config.yaml
n_layer: 11
d_model: 160
n_head: 2
n_kv_head: 2
head_dim: 64
d_mlp: 448
vocab_size: 3932
activation: "swiglu"
norm: "rmsnorm"
norm_place: "pre"
norm_eps: 1e-05
positions: "rope"
rope_base: 10000.0
rope_fraction: 1.0
qk_norm: false
attn_scale: 0.125
bias: "none"
tie_embeddings: false
parallel_block: false
extras: ["capped logits"]
init: "uniform"
init_std_qkv: 0.0445
init_std_o: 0.0
init_std_up: 0.0445
init_std_down: 0.0
optimizer: "soap_variant"
lr: 0.00821
beta1: 0.95
beta2: 0.95
weight_decay: 0.056
lr_head: 0.00729
grad_clip: 1.0
warmup_steps: 200
schedule: "wsd"
decay_fraction: 0.856
decay_shape: "linear"
final_lr_fraction: 0.0
batch_tokens: [32768, 65536, 131072]
seq_len: 512
doc_mask: true
train_tokens: 153800000
steps: 2368
dataset: "wikipedia_en"
Each number is 128 + 24 x the weight over its row's rms, rounded and kept within 0 to 255. Layers, rows and columns count from 0. Numbers have three digits each. The size before them is the row's rms in percent of the matrix's.

# layer 7 MLP up, 448x160, rms 0.263, rows 271-407, columns 0-31
105:119138094143112127131125089152114138118100137137123104129131118145133143102083135118126143109122
097:160169138105192138132159112095109130132158171162116154106121087106081127132152124114114147073116
103:133112160111161148106085158067136132126112148118120146117110149127131127125128094119095121102102
103:094156135167112173085118079144142085141115085135103142137143130117112092103107140156162131109090
102:130124117163102151138141089112089120145142117116125123140118122129101111168093150164177151087137
104:170124107121103206121147117153103156117110080102120125119136122103137134128092138126101114140133
100:108130189134144151137137105120145080096126146095119175147121124139153100104118123116139120125082
097:111088165082161101098131150115104126117129124152143122101115122123109124141116146122143186150127
099:120127137117140116089144123126130120109079151128127146165124128113142152138145146126145147130160
101:156115189135121061144122144102117120116091127118145108082098095142153162138104122157157143080133
104:115109148140107146137124123143162175089099113128117101135147070149087114124122130122133163139120
098:130129100163137102122142142078123121105114156129088149103165145154104106095134116170142151134127
093:144130143171136139153165096132104131135161149142181127162148107103135121121052152140130135155138
095:081119110063160098153186129176116124118133168168149129145134180118091131173171118134058125128118
108:124123154122137117159120144115144121129119156072115117107158171118143121146147090158091153103116
108:143162154124166073138106144116142108116114121142098114119138177105170138175066154141158131096111
103:115139120092087135097180119132115126098129135104110157139134134152102134118153097148141133087140
097:119116168075126078112157152118113092100140115101102130093141130121089156147158144154127149125131
101:143120135090140122181155142108097143125144112132097152129112142117096176145128115135129149119141
106:095112104118130159123172099142117096160162121086137153115116129102076104135097136096129102146108
089:099099151176102156188112153127138109112105102117117149115140105135083120149123155120128123122108
100:071107156077138101136141123110130111092142120126104146134117097115150176163105099125135151145140
093:124124138133123162125131101145138105102100108135159171092130080174105124082166142130121121168144
108:142116119108108168149181175133183140178159092147147149103118109112138097111147109158128211110143
095:146136159149172130170131107102133131118147131108159126120099100113145161161128146164137148140136
102:135114108156122140154116126106121133113158151182161131104119096103123127065107109154134109096136
107:113148137133108118145140168148104085098139120096122112091127109174112136181134090125126140152173
097:098127138100142150139146151146108124138144135126149108173119150119097137153103152106122159105101
095:153118126099138117121129102140136117135126113136139119099142160135107108133109129113121101165146
088:098151093104134107115127077139148100148120111111106128082128099082197117085142077108173092133138
095:127154133111107121095137145123111126185148160152109153094165123117135118131139172140139132099093
107:150132124092124132108124111177134107155096138140152142185126120149110138087138123081122122131078
093:129093122184169118137158115142154104120142109115104102147125093143126150111167106138127120159176
094:123128105190110098093113106167145129138171152115161143143110115127109195110116150139116103085143
094:137150130136142122155152151083072118105098127151162124163146120147126099103093134123117129074154
093:134164133134135176126088127137137180104189134150113126114142114116126128116144117146128123068162
105:126119145122134127086135122123141108150114126116113154125109170140151129108110165117115096125137
089:073120080095143163094130141123093120140150138126133149108115134159124152116114167093152129094158
095:124123147097123124092142145130133185093155150154157135187151162090101052153125111094194112115112
116:110140102142096136145133121143098130155129112100104144155110158152112120150170153178127110130115
111:106116104147091135080125127144064156114104153114141106107114133122136079150132170105153133101097
089:102121106177124143135098124104093122094178096119163141149122141170136102173154172173161146129165
097:113156132134083117143099127159156114106157100124114146128155137113119127117076112151139113144135
095:150115120149142101164132159149119132111160134097144137148139099119112139107123129085120142136110
096:141135137090162097148101097090153114126101140127083147147156143138149151082103080149108085131101
102:143115175124120161109132110151085146170138116164137135145156063104147152134147119107111081154112
087:121151149122094136144131160130115110098146140137090158101134170113093087113138097152123127109094
113:121141171196122083140116112119147121090135146108144150117124081102150123134181104158140159134142
099:143124116128164121148151097113149151113091099165145143104156119160110090161087159140121108115098
100:132134113139096139134116100107133148141147145100143116156149112075181166097169138138100096126133
101:101077099150089155136142146126129092155114097134136140125114101119109148154125113147113166123118
100:155139112097120167132128164111113122106106128140102154120156104120095126093107125085088135120153
121:080145148117143173120121102175126119137161086127141151158121128146107110102086126142143104154112
095:138118145130141119128158155071120153105129149131178114128145107098170175108145125161117116133123
104:143128112134105150144110162103132153087114152083177092121137187149148113133177104196127135119121
111:131133133130169158158180087128117141142118086153107117156140110152157133131085163131153127148126
093:151193091167110102105119091103123118140091150112061181130115120122106140147090100134122108087100
103:135140070131182125155126126140147135147112101163110101121095131127122152088117118085143155107149
107:130138132092121178098155156122147148131147100137121091145173161159152124105164126128109127108124
100:136088141120133107138136140145133092151093127134165106128113105170126159131076126143122107122110
085:102136158131122064118137150180126130138137138130125105132133133163127125149124141104155086148148
093:133163129142112193119140149163114127095138126124131115093129145157095132139131135118141103094119
100:138128118172142115123125131128142096164144134127124150119147146109137133130154156141104132149147
109:171120173132116114116137077110131119144154130098178126099114121150089176130122109137127152120131
097:139132158087149124135115118133111149091149111161131119093123116124105125124153107129101144145088
095:158118088118112136117174123120085132185124141139113103132103133135112173097119114107092116122135
104:154116080165173104130103114105132169140090113098155158133086103072120155129127081118131127147069
087:104096120147140120124125120138173149104117117139125147138144152163104146121129135109101157120117
097:124137132106137118161163117126171109126093131124128148135100133116145168123157074150092123143162
102:105105093156125140147099130119130107110122134128140156143139152151180155098141142157092107116161
106:136146145119175126180134118147157124157090145120166141162102099114125151118106128138121091112171
114:172105186153147122113157135111142148109099074099153124129099099139154168131130140148110122128136
097:125149136126137131105145132085100102161088125132148108113129141141147137115104163158146098127128
072:088157107100126169110108142103135134109104067112146156111073133108167125121088133096118145119113
100:146147130153102129128121143127178131113109112120145116092137113117104140147110165104168109107146
093:118106161137099136083134116108127097135139149118151164120148128115134124154119088127128140177173
099:116098133118114157135145154134133181078135142133154128194149139162102134159151106170158141136134
110:154140126099139095112157125103110141102101131136095139109105105129147134155139131117115117177156
090:089088099172143169147183149110115151104134136105103105122122107141116116173087116159171103131106
100:158086135178134106134121104106091125130133162168074162122142111126084080124059176135117122153147
087:116128132083101169137153159108133131120115106105118156123090153096150109099147125107117169132132
099:099133153147131120122127145098151118124137120126106107127116109112112142117112128104099094136145
096:140119158121141126128126124138149160133139115116142136112143147115148101158129073122154173120145
093:132152111150123127129161136159126103151119117157133158094115111108117119122119040092100146124140
099:127113158099089128121084119153126136133120138108192121124140145144094128147116154118119144122176
101:113139127049112070180114126136131125117112118114098113170110118135139119166143127132126122124134
093:089138119135136178169075096100147120123170149130122107090107133109137108141117156152109116139159
094:118126099135117125121133142152134106183114131136119097146127135160129121158110107086129124089140
102:108083103126098153125138120121130148109137141115115130191124157203144166111158153145107099121124
090:153151130117143181138126114072149141142126152087108108112116121107157137148138166139138129109109
106:127143118175073095124089096130135152120145111115114134122132154104147136151141133099142121147103
113:091139125126157160153166159131132134144117137128133113148122137143153146158081109125141120115184
081:167100190129125095124181112166135155137149163125140093145216112165121150170126140115121090157144
091:104178129130137136132095095128116094094136090110144123158162112183132152089103125125131162121085
100:112087163153162090124137095174108143141146108109122139132099091145119115130089099119108113133124
099:127126118131143129157140095123106104192161104091109089115105107109099107149143144126106138139075
101:123141109129113198117117064140113132117144130151122153129130131106172106111121149102147108139116
104:150121145073135116133133133118188140129098131179109112143100107165093113137099129171128115143168
106:117092110154122107131122129162121144127159134113115163111167149171171148134137105144161139149150
098:120130125125122108119129141094106143148143143158153120116108117121089175106114105140165112193099
113:115107158146120135135126104115091146092094111118184120143173106107122159141143147117148132112158
100:151103085122137129117088140168092082161134117156144137100151134109120116104132151153148110094133
107:115114122140103178163102102140114110132140134132102135119100121141091111090094098132102114123117
091:184142114139126137104119138093168121132104139143133180119163153120142117141130091153126140171120
095:148103135146055142136119121103143124092160084135136119143135160109147101104176140157190088144118
092:142163158154085148148145131130163113122105126127146110119150091153061151111130132130151080144101
107:126149148117096161111112157130097102091160137119137156122135128106127109114119121152120146136124
122:148081131136131151143148110081131149146086137069128099134136092091131119209171146124135135141103
102:139142141153136143174121148126151088118111125128111113175145168139120157151131124147120140117180
092:082117124108143130139129153114112112115098124132165120142121131148129142132106108100096108103122
096:142130097134111154181109174136130098134155144112144104139088147142109128099123115148127151122115
097:126143139135119138145133131131135109133144112133113173122107162129136132115114099112156134093154
099:113166165101153118090144138149141167152149111146131108092123115150137129097135069145141128155165
084:136104085159130140105111104137153123168171175124135105132130117151140118122101106132107110157131
104:125146137152101163111148184176119141121151103149082085104121149097095102101155123130128125104119
105:119180114133111143123148079096170080119141130116116160155137135118116133143117095172145107148151
095:126116106135117150153133116107108099152104137120135111134153117157139094159150074154121125116095
092:110137118107172099096138189121105111122138154109123139177116121136128106093149113118110125112118
101:121120130155142128120109161140123108130093147127127120129107147131112117121154110123132122130124
096:119162158104146165118082140094168104122117152080100140143125141126157104138048137142151098132115
104:118127151107154165166156108143153104148131138136142117105111157103163099153151131120136155109104
096:151148115082177135161172142144077109138139111120149173120124117143138190119113133107119123104125
100:101112119108090121136104107121124142106115124193128109121155151132114112118156151157150178137075
119:129152128071107159068150122165154164129146140088109114147118141166138120145120097123137114164110
100:147141130142131134103099188101137135171147146126120136152134103112165130115131086118154126120108
080:172099123129157133108116101142128112156128199124123096104165120168092144132128116151129113120149
096:194155117111123105113088118098135113107097102140129123140105116121129131136111187124139125147057
103:159114141160141063170130165113137123099161137142138166151150139125154159162129151162124171128124
106:117108101172119088139127122151097102127152136183136100093122120167114116108144131133108119099158
109:113137161132124149130167118121132090138109143089166155165127093168134122160144133166128164098146
094:136115116114147121119121142215149142144146142090078106111130110108120138137143155129129156113130
103:173153122086152109147135148145169085145156118172162123108092130103150133142148137131115094120119
089:072136099146144112149137114122145174159119176138187142158102111146112099099129162147095112128111
104:097147126109154138161108164082146150168113143126120111122117171134137120115081131145120148150121
099:156121100163108127108133132099124158122156104141083168124146112117135163117134165114075093136149
107:135099160105140149124138172110103121124166110113150154110138119163178105120116122146104113130115
107:079126076114068095144173104143136121148110133144135114131137097107133097158144139135069139115114
# layer 7 MLP down (transposed), 448x160, rms 0.248, rows 271-407, columns 0-31
108:107125130109106099141128154136124146154151156116131140098070125118150118124110086142089123148158
096:093103153163095132156151132077139130122118100131146133121138111127124150140157118158090132094107
097:155106148125133114176142135173109104135112115142125099147146137113148096085144139152156116093110
106:130130113130149146138147185111146132156152151140121154138142115124116071168194104123151094155115
104:149130112127158149098180162118123140117136155136117120114122137123122107147126047152093174118113
072:164096129150095130135141117134132126127133100109105111124178125164127146135103085151114134173130
109:142120169121160159155104151132148133108120089157139159156117111128153094130080110135132110099151
088:104159150141117100120135165112116104142150128100149144150134120081119104155159128146133136114127
102:139124115136120139146118102132120133113074180141124144142107116131099147094128128126100098148136
100:116194098146139155136106118138124119103155119139128110144098111117117167188138116163184134141143
108:158166136101135125121163130121135169132091143170137101087123124121082146161120094108143125132110
090:084157086165133114153161139087124129114132166106103152153090123131137131095123148177131154097144
084:123123112136108156114115127103129127116151123132154150122110122159134124095145131138149173143166
097:104102099127154087090121132107121118155159119122135170177144116108124168129122120145103136185115
106:107105133133125127118130116085089134143141165102143140116185158141157130085145141074095183131125
103:115135098123170125106094119100105097127088126139148135140133112157114140121108169129133137156117
096:127119139076148171079121125139114108134139163095114078138126142170119163107116110106129148087149
097:088100109137100133107174189169099161160166121144153135089097091101105147178129115126141146127129
106:135124142069113133123146088093133133119154093117159135124134119112097108126150107148102082154115
111:092144116132128115125184098115122128108128127143171118146143119147149139130147141113145110115104
098:126133178095184144100158119156140098095105124096097116129121164126142162144089160155143166159136
106:131127129103137123151130115076107074132160117128132133128157153164146132155138120158156117142116
103:129110165155153161159130107184072138114133108153170128084122150110133136113122146140100174121141
109:167137133136099129084131136131118145157107170118098123135138128141122119123121158152088164122110
100:114098069113083154136143132090127104180162093161128095135127126145109102112135121107157170123156
106:128133167115102131088149155145161117107138137134171086066141116150119096117101148168135121116143
102:106157160109147119153171122091085105162112120116184138102137139119114105165138129121124115094124
100:115124114131161162119127129133094129137133123148136113122104124058131092116098146157140122092113
116:169135149141107132120170097138147120111178123074142077097141142133110167120079174114149155164140
067:132150128104105146123118140137141109100119153112127154149108146107146109121109187120127154068114
094:126126149130186121162151106097100121162139137148138126138140132153111173124133215114185113119091
115:165131162131145160156127098128147157130143123131172163147132144158160159127156129112096169096130
078:126175111132096167156113153159122147110153165114147134112058109120155109178117118124129115120095
096:114104098157156141145175089145139115092189155125120118132163143121101183055133124158096104180138
103:152094105140127160105129156130125161116128080188171142160096104144155093118153125122141095145145
098:117166121125129105144107146141143118111134127141123136124116141085133122095121165093133141115101
098:139107163139123098170163100169136127164155072128136105172133160146113126137115139148095154143123
084:146114159127108102177179091114104121111133159120123158133158065114143164091132123136092066141169
103:124120116141093143128106138164155109153126118147126108123159078124130083147112102162094109103128
110:098146109133098087111127129123102130136142137152107115087125152120136150121173130116156102123117
116:117160157135122097120145125112133148097114064162126152076125128131142128149137160125183136127152
094:084132096150151136104160110106144129133130092140131152144126089127119109131143182150088159118135
100:101165090128131124152123100074141159096145108107113136093164107096159133122139164129143086107144
098:105163128164153144100165065149126146058133129106139140150094132140124140178131123106075158157125
111:151112102112163084124130139096120098142135136154122095111151147148095125162115139125123145124171
102:130118128104122101164118139104142106130124078132149139102122166142194127117104133157139144143153
102:131102123086109113077098119135129115124128154121111122167118089120162117121126110159125120127120
114:103093107179166120165180129148168108107162090165096102147145109092121103112121127153112120142139
096:119132163124136147147164141072154101145126135143122143118110137173134137192136131127078145130094
100:133140119119091117131163149116130149122118174118118110121138060119144166112123110105146123121140
108:160117137162076097145145130106188107145137202165104149140122099142133137115106133148117144120136
108:112159127092124142086127119146093142101096133123137121149131165131111111096134132111144128166114
113:103150116122137106180143093121144133098106040171104144157135138079121111114184161138160085170105
100:153096154177130153113127105147093120065134165102151121112168120161156127122142129153134099174163
109:089116099119144143084147137126123152176127158146108133157143122107174139140134123146138129139129
063:108146120115131122148060143126146115126165129086124137116068146097133081113150142113118125091075
096:118110135095091135133115127148150182159143131146100113168132125136116141119121119120105140153113
111:128103126136105109142096189158146124145100107098114148138118149120147125075125126149134161141092
070:124191110119128117150096123155132115111121149105157135151069112147134136135142134118159147121134
110:169111171107140129174140130130113159119120152110089146123109122186125143063126113131170093124147
082:171123106134135142138149093128163114092145152129130087146208132188137141143124145138118111126160
094:110163102137143115139142143166166084119138140112125143091100135128125166102127137097146127109133
112:124117163115150125110141156123138121154156175139146138107134153136132130098103120142094129147106
114:155158118138175159172124113102133102149139142092142120075124153109103125133108133153127057128119
095:106134137186081145123134117175143132137127147114139148102149111146098119099124098136106156109129
082:165128153129120137095138108117084126103161201149102094151168145154124152147122117113121096118148
077:119105163130145115195147089143137134158159041117122109085140127116115150141215118164136122153137
075:202048132120165118108160119131129158135132127150114100171169129158103151112135107119110124160128
109:154134167140144116116128134159097151113120107109110113109103186092135148101138143137117138143149
103:097129115185116151154138154118174110153158109138115186136168110087121135115181098121119108142098
104:108106173087134130135120139093109135135148062131154127127156132132090122101127123133136154125154
116:159158074164146124173138110132112111161127143116104128090139168146111097153107085131150128119113
103:088130136115195140166157142136128109161152110140125149127113095092100109137113122083152114162180
097:076157103146127135161096150124098131122094147127131185112077130126170075138155130087136127091131
106:145129143104108134133120126150176154116158127142097151160152123163146150136109187114165129144133
097:111084135138071123130150117162132077127094096135094143178127105120133101159144131128143131131146
087:130101121133133128140149143132117102104141129106160146118095140132102120175149110148122143146128
107:138095142117114116110111121136124131174133215115118111137133178133125132060109131159120131120112
092:110124129151128113138167158070124170151116167108134160120143157135154137127144129106075139089147
086:146106135147094082159137159093131136139099157095144126130100138147128135123132114121149161125168
088:103179108117083136090101124137129131113127125129149163131077169126130116138126145120114144124112
101:086111109132146151133144121114132124112107129147100104179096122119183093085130159120137147144111
092:124111088142139097161098182111132167141143142130087160129140154079102125100127121104136110091128
081:122152127130129114116080137123108117157133140096156111133093112083126112143154182109163111144161
084:138166122102098131110096143105111162116114148087137143128114134168105103151117122087169119129122
108:150131130129114145146113063218122133131097134117129100161106085106154134131161117097105116187138
089:133168136136107143112057140142079139125116091101158079086067119093122140145128191126116146129148
100:095085105131123110157147122088090131127163141100109144103150132092118152140185093137126105148115
105:125113145145108152082127167135092124128125111099157107136092137140133147159096145129128160141132
082:127097135119114133102135098099114094121151132150133082154157160147147150123121133152127128160112
106:194132094132130112176128102086154125083085132139124138088110147155150099073077152101134120119125
106:158102113133081121072130099158125115110138163130123172144145137163120119107103111122162159105120
092:179109145112146115119146137162148123136137094147103078150197100152094124173138096136116112142149
097:157089147089133117154127138160125091135065124128158092129145116156091106137113116152134131108123
078:109128105105103132108112121152143117137116154113117136140074123105137114166136116143140146162111
105:112120078117142092137136127130098114132147086085156121132101093133142160148135116143124144135120
107:158102109124122111100100116127139124090117141155127135091148142077160155109122100109114091157133
112:145118131079111149177136099171132154141116148136103120161113132106139081152082093109124114164142
116:145095129166162151157126151157139099102118120143085137154128154095144115101115155131145125176149
102:131127163130150095115126069123117142101106128137110136140131104096170150075100112091087143150113
113:150144097108124160096125105156134139102147127174142136114111129139146140153089150085112116114110
104:144074145094128128125140114128163123111167178157126119121085158135111113114077124113103136154136
098:170102132168087152142160114129104128129160140134086107171159120156158103109155091103166151088102
089:151130152119081145144156090081141127159134149150134118151178110140106101145099130135096106095145
081:121125129149174120148089114176125160099167095139126096190145082114096154122144157117098157150143
099:101144138117156123133112109103114148178139075117105138169163125142113176141138133084137100163136
101:136139117130093175087156075126129145144118236165133113131123142115109155119130125141138118138133
117:142154090147131101114110118138158124193145160105125124105119141140133168151092119119092164145188
105:128132109119148140085181133139121133105116081147125143122068157126124105112112109130162152100130
095:093143162151120142145143104108075107123114178097119157108119118089159085153179113145134131158122
098:066128124111107149168118115095143110137090131163146131121101182096134113130139142144133101093143
105:124132172125087128121135159139139108148153140113137125114165102108187081145105125136099107142114
102:107113080118130146130122139085137123122193186140070125156144110129152115124117140121103141123117
108:119131129145125096130176141124136130125164146094146050144148124120116168114141115132108107128130
102:075112108175120105155117115140161089122118147129076105105113143147112146130125140153104163159101
117:150136159095133156117136102101142145130130152106126129114157122130191128145145121131134131135111
077:105162091098089122168154121085131160131122100159127143160074104082137096125134102143136146134134
093:120132120137106138151119141123153151149108110139078100137119132151106097152131078135170162142096
103:090102146117161144118146106169090128123146196121159117104112105099107178143170120166104142136157
098:140131102164132144076074087157154112122157150107103100155143115146137109130154182148129083155094
110:142097115125151156150141146107169116144143112158169138134142128153094136136097103157099150152154
096:126122130123125160140114132146084121135054194111130124101128155109095132124124131107156109131163
062:185111187161131158123154141158139145136115146138112079122175138133104194132127105140074142112136
120:116140119124200128129146120164069116124133143130101130095069137149087121109127121144117130104111
094:122102094085129083123162148081114090158151098114094127110173172117133181152132137129150086137138
113:165109133142155117114137123159134105140138128118134077113147094121065165137116138141119114158130
107:128104118139084097118100166156158111166129112094157121130162114124115151123132162171094114180109
105:127145124148125113123139138035130189147163160128103161107122137134089145142151119158134113151093
107:095115128197158125157090164143130126104151124128128111113134100148108106114150117144120128057136
115:135133128135135131102143115157140122174127135128090103166124135139071171123171121146160159134127
088:147072141105087145144157134136090121142111145133131057169130076141144164102135110126130125110158
106:152110119092075142136135148112127098122142124127129135147139068114117108091163110115128121129114
086:078140122128080116130137147142121132128152086139131117114083190102112113125167149110155097130118
085:098115112100161139109134154131138139111123157162151123168091174109083131112071135149104142111127
104:128090108106103091123123142144161117119152100106122081178154121130178098146150112118149104139128
102:180123112120105147105093161168144168110111176095171154116097140134122168138100126128128154165136
100:137167156086153069146111158138123150117097114141083122167113083148157148185100108113129104128112
# layer 7 MLP gate, 448x160, rms 0.259, rows 272-408, columns 0-31
095:075100108129126127150175149140139128150172133151093154131118116167060090125134119109113129105075
091:117129122133102166190124117078144122143118148132131124151117101069114102119130127132115170134128
111:108118099123120186121143082154143154139109121102147148135085118109105132111122099111121149116106
096:082141084167128131153090128125073154130130151167129135138117160165126136129096107122066134159166
089:132093097125108167123144125095122150123141129085116117144126152136127124149159131130079192125131
106:113153165162104146133097128081112122147098156132156136156142124166119114157102115119125133071100
086:121123112111120064116135125101177113128127151147147150133114137096129125145135115063156136151108
097:122103140110105070144161119137111122117115176116137130129114126131132183092107120112125081129126
104:169127123099149146091125134108112111114118083138084127121106125135124106130135116120130126121168
107:114132129097087137110163125099132152143088107132099128135108109105144099136119107153146147133094
090:153105107146160126172145144160090147111108144150125130080136148096141131170101123100133126124101
088:117114092154117163139134152142101065113076135125119106136138175109102057088160140104105119132146
100:113097128133094090151138168137098134108099060157135143129127106112130135132125117159109104100111
112:123158127163124140132120186099172112094109114145098157169135115139100138137134119129114087111122
108:108119121112138159139104166146121104156123090119125147124171098111138090095129134092102164138114
105:132132109113176141117077116152162158145148077149114152128120126110129130145140115107137124176071
093:131105188096132132134160101129122140129112119132139117105127142135154135139076159109153115140123
102:090130139142135134164154130112115161123144131155164086113100120124101140135143080140125148132153
120:112112152101088134120113138120171149108128104153155134165111102125137120097117130104080123114137
087:137142098135113125167108106127159074124080102139127138121145140135101139113154168094106147098079
119:107139148095100120158135154123124113177146107123108155080129187094134133145120131166123133118140
103:128119158125099140145099106114141058096058181144137116102129130146110115115123158126156127122134
110:124150170107120145096158123138160127102134133159142132119116146126128098130122099155158141113099
096:148136127165139160135109133103135137149107111117151119134106138167120131152136102143143128073164
109:122134125095116143120114145111089115167117126141140113166126131113153131149115119146130139127119
110:125125076138136122114110105134106157120129068120138136110098109151110194131120076141076136145142
088:131147157122137075152164142145176153092062135123123100116145131134165088113146122102156130108126
100:132145117084126127134114098102131155094140085173110113139160169106133105138128135134156120138122
083:129099118113142138137104168123124144172114130121083152123101120152113107170142118140121175135137
093:099123111081116106177132135135140143118147122125169141183154120132119086162099160143137116127160
130:065188160122122148164163139139136112107139117141116123128115149105155127169091132127100123110170
083:101126131120107116175134136136113134104134130138086149089147116089105082155118170158127110159137
091:117092086118123076152116101109139116115143114129088108163129123150098151120154150119109127106143
095:136154128070112146137151114099129126135075129144151139134125144121158130096121105112142110129147
090:127132147141155150144136120132153094128100168063131104122087136148129112128070127088166109110124
103:105148128181097123126119139115091132116097176171118139124125153127180136135168135116123117118143
094:092132119147126130133095154125148108158103117140149104149128171101130116124155170161144136127135
101:118102104110099131115131127129140133144113121136120093118102094143128133164116160106133119101140
114:126136095118148127129147107154086174099138087122096165092128092132110089150147155091138144122150
124:115166107104125141157124146091106108075157119140118130139127126101117114090124110132129147128091
091:119152184104123151144141125129116077133156113154103083141121090129173166109133081127148089120115
101:101120154128136123129164102151126110126100136134112142160132141167131111131155120116156144089155
097:099116121142168054131118120142124120118156135125123152132141127116090150097072135092177150156113
111:126140155130093140159102081077115135098156158152089120142138120122132098140128129171153184134129
100:131157118119127140122186146110087105159136175136107118114103155122124129091112117104163097135147
093:174147123104129170109153163153131099163108125153136129140093121174088137129129138101162148137127
117:150145124111084100059171101104142107185129099135126114116161100100111058153069106120148087142120
090:114152080103141112134161107128105103107131116135110108130098098130155113090143122092130134111096
106:119124104128134148101161132144148112138091107137152095145096149068178160145130147135113154094148
106:126149067118122085130125141145097145142113110147147130116144154127113120144082115142123111152161
113:123162143088151158162128147101114170131142129078106153146108100119112135135119090123172157132133
123:109168159113124153088136135188149109114146108150097143143142147132058131129124131149174132164125
097:137122099109126151182110132157131134153126120134078166109136166116113115165130118096120158151122
102:151138145146136146125141129127149112135068087128090118116093122140129154093088113144175131147123
085:143123144106080119140124128153128127123121127110144137125151158095090140133147105149141090077160
088:093140100098130119158113156072134147128096119161125111123081124105104147110084102108114119114144
105:144136147134136129150150143138149112105085098165136140131113108097102095159140102132137159104144
087:162154134178089095123101141094128132160172144108128093151079158168145139156140092141138140123105
100:120141146120123147162125139190102129135114105142138170098156144099098146127144120059140132176110
083:108163143151097093113155125139106103117104138118155112124093142132098088134148182154151128150098
093:110172130146133149139078118143110112163098143140070150096098102121099100149132134120126114121154
112:153142118086132088110135124140111084120102118149081115132129139116067111117128125114154139140137
108:135129140081143160120155140123141157129120074157076112150151147140119115118144132115125110154092
094:150131158103104114129177127102104160129137129144137135099126105086119148147124128140133149132106
095:120120142165153140126147121124146108116151113118117116109120170108120153085118130147081114102118
093:091114142120099140148131138133149125106121173110136138082075146125163162123093135118139146129099
079:131118104150068131130135092098130154102110132135106143145109102178112126127146104105080114123122
098:089163098179075158144133151169089127128127103109122123133137144137188164119112106106134109139127
104:137138091087099146140094154130119113136093110160137116148126107112117131156112147070112163140145
112:133168118121121137142171126145119124126124124137104106144094150164147120119105108165103104123110
114:114139129133110134145119131177073115112110100092110117126131174158134103091135125146159135152123
095:096133122131160160103136111108112146152068113144158129122096087092135134142093120093167087147104
076:100142129162085095142093139136150134133110132138134138120101118099119115124169161176164164112120
101:103171133111119097124161151129152120105163159167131117177126134118144135120118127138112106099146
092:118103085126138112093155121132154115157153123081129139114134112133111111175102180120132134133126
095:139132108122132129109164110134128113139059123118132092138092113090136166148133091119050127112141
111:069100123139133141132092135130149103099128133173153152128159130142124135123098136125143163095131
087:137138115123070151124139153165138137125113108139134137105141066061122126095198119144121101106092
092:090118154099100190158111152143163144117151110075152130124127124098089107148151159140118143139092
091:085156107145125120116101123114115099129147151143101157101077101144135127127106112169140145111123
100:133131088112156147165104130147126134096166105105134154090136178128130139149099108152176111125153
086:127155156111130160091119084090080122114129126165133099127085156151102122114131155111118099126117
087:120131110129130102098196133142119140134137141131141131118167144136127112120094168085140155103170
088:134135142097099129120139107128173130151117139143110154124114123143146158126106095118124121099107
099:077111117107118110163108130139130119124141135094156141125126145143146109104166126100117151134088
086:122101130115132171158130128164122121139111088117131136107082151155123122121149152109090073128125
093:126150108164126159141141118140094144149151134144122128143166123122128172142132194106114080148146
103:182093136160152140100136133152134133121107135124123132150116152121125119150125134121131124134094
086:122125120116154143092076154099141158132095107158098127142120163098147149108136146142106160121112
111:109111158090131126163172079147138114105099103145115139126127117099130140118098093116114149150122
110:133130113095158121172118146110115093146102112123133175107129115100165130121144104127154138150122
089:101152135102087119159147150175130134098098153108117147099123136129117111123124132098106114118127
093:111123141133140111092124137149099125123154111121132140106121144127151145115072158115110159110111
088:119120137126088141166132161103141090103149145171064093082118139084140126147170127127146152138095
093:115120121115139170151116128111126139087183109142108182090101111136137129148125132130151131128164
114:147140166096160093174142133134146147127135104169121132140120137134131098136119099096134175170123
110:108119167124111134127162076121137124120152112109114095162108121073134161149128160097104137120096
109:100139135132100162164142151136113157100163122102141132138095177141099136125151124168143145082160
094:159156147155127142126143113134071135142144101158126155105116148121134149138132136118164131136166
114:126122106138128137109125118123091112111117082156124142139111125107078159128138098165158139119179
099:139135099111122116151146123124105125108112119103111130105077148110163129143117148123141110109151
100:165143118099133073145143161137136117126115167137083132101142103096107088130139088141116158130127
090:096134163096107158135081150093124134131130129106134119130126133157123108112147157125139168109141
088:075138109085151117080126152107190132133156131167117138128106090120106157153135123159177164140141
096:098127152150147104099130157090171131094144167109136131094118141100132124135107100134145103107145
104:149139091119103088131139106107124086086173134072130156100127116135128100180152116086121138109144
116:169085141108137098178101098125125124138144096169116139128139127160119143107084094120136115136111
102:096089133092142181137091143125142115128116153162089136132108141126064170083121139122118130119164
098:132126130136133115143098158139153134145173096072130148116154093095104121139114131139171146125132
101:107116110100132130134091102152126126123138189150150117119097112147135123142147146124142161158156
100:155134125108094095084111150127143159136096111135142100098170135159082105164161132158120137183120
096:126137138088115118150120151136124118103137143106148131145101105111085109150141189149094143119116
094:129142094131136145128151094123147138151100099123097159137121111140135108151112098103101115117145
103:151170111112159136183145150146135105109091126118184153171123129140113122149124148118133093135128
108:164139149137139076130141145173131143130098097102125127120116140148120136070126127124135104108123
095:144117118138145116132139150074114165100143140120148131095088134124154114141151138107083133111165
089:117137135124098087117157147125127168141096118134159096176092125081121139131115132098136126145130
099:156161154149151145137060123115071102143145137154114119142110113143103089120106159140156108140146
094:181128124148138109135156099109116108144100113138113146133118130102134159112156091129132130174133
103:161098173127141136142165147096132127118143093124148129093138118120122176168136107087120156091172
097:086105130141111129148133112112146121121103131109119137105105152131099163129093093152111113102104
086:132132142128091112133137111120111098106124151184138162101148141130113150117151122103159104111138
161:098139144113177130134150153158081144111114119143101139109101116120104119066134132127128155068127
091:107123138149135116109104140136147149110109116085144150154119087154159130148085152144096084106170
073:128132065119112071122111137137103115150138107134112171136078109093101090145152114137119140088180
098:127127102160154112163097099112146127137159086113131094126150096111115115137141146111136133139099
105:111121132138132084116139122120153147156148138155098160121156078123117169117149088118125142130112
106:092152136136091091149100104112128111163130124122143134158088118152132127116121127112157112135094
104:143159143117108127144134131114127153119170094154146088103134167076137118114145146128129129086154
091:118148136106108173102140109134130137173144112146119154170156139133081150136141160099146093094109
110:139118141125141128080109161118127097075127063097133142161108115089107080121137104075166141122104
083:139167109130127167104134119108096123123086093094123148150125123137128129116123137082150184108129
093:131156115158126124120121142143139121124133134107112143117079142118087103159128128111139106124142
099:140115154131093159116127141154107084114163123166128124144116115108114089132152093140130101116101
099:152111136125110128114139116154128119142104114128105128151114167119110113106113102140075120157132
101:135152129074160144140145120165110064148106089145139104166090125116091144101134096136106126123117
098:102099134117084106099186114151140100109126122162154106133113116154136136139078097145104134085150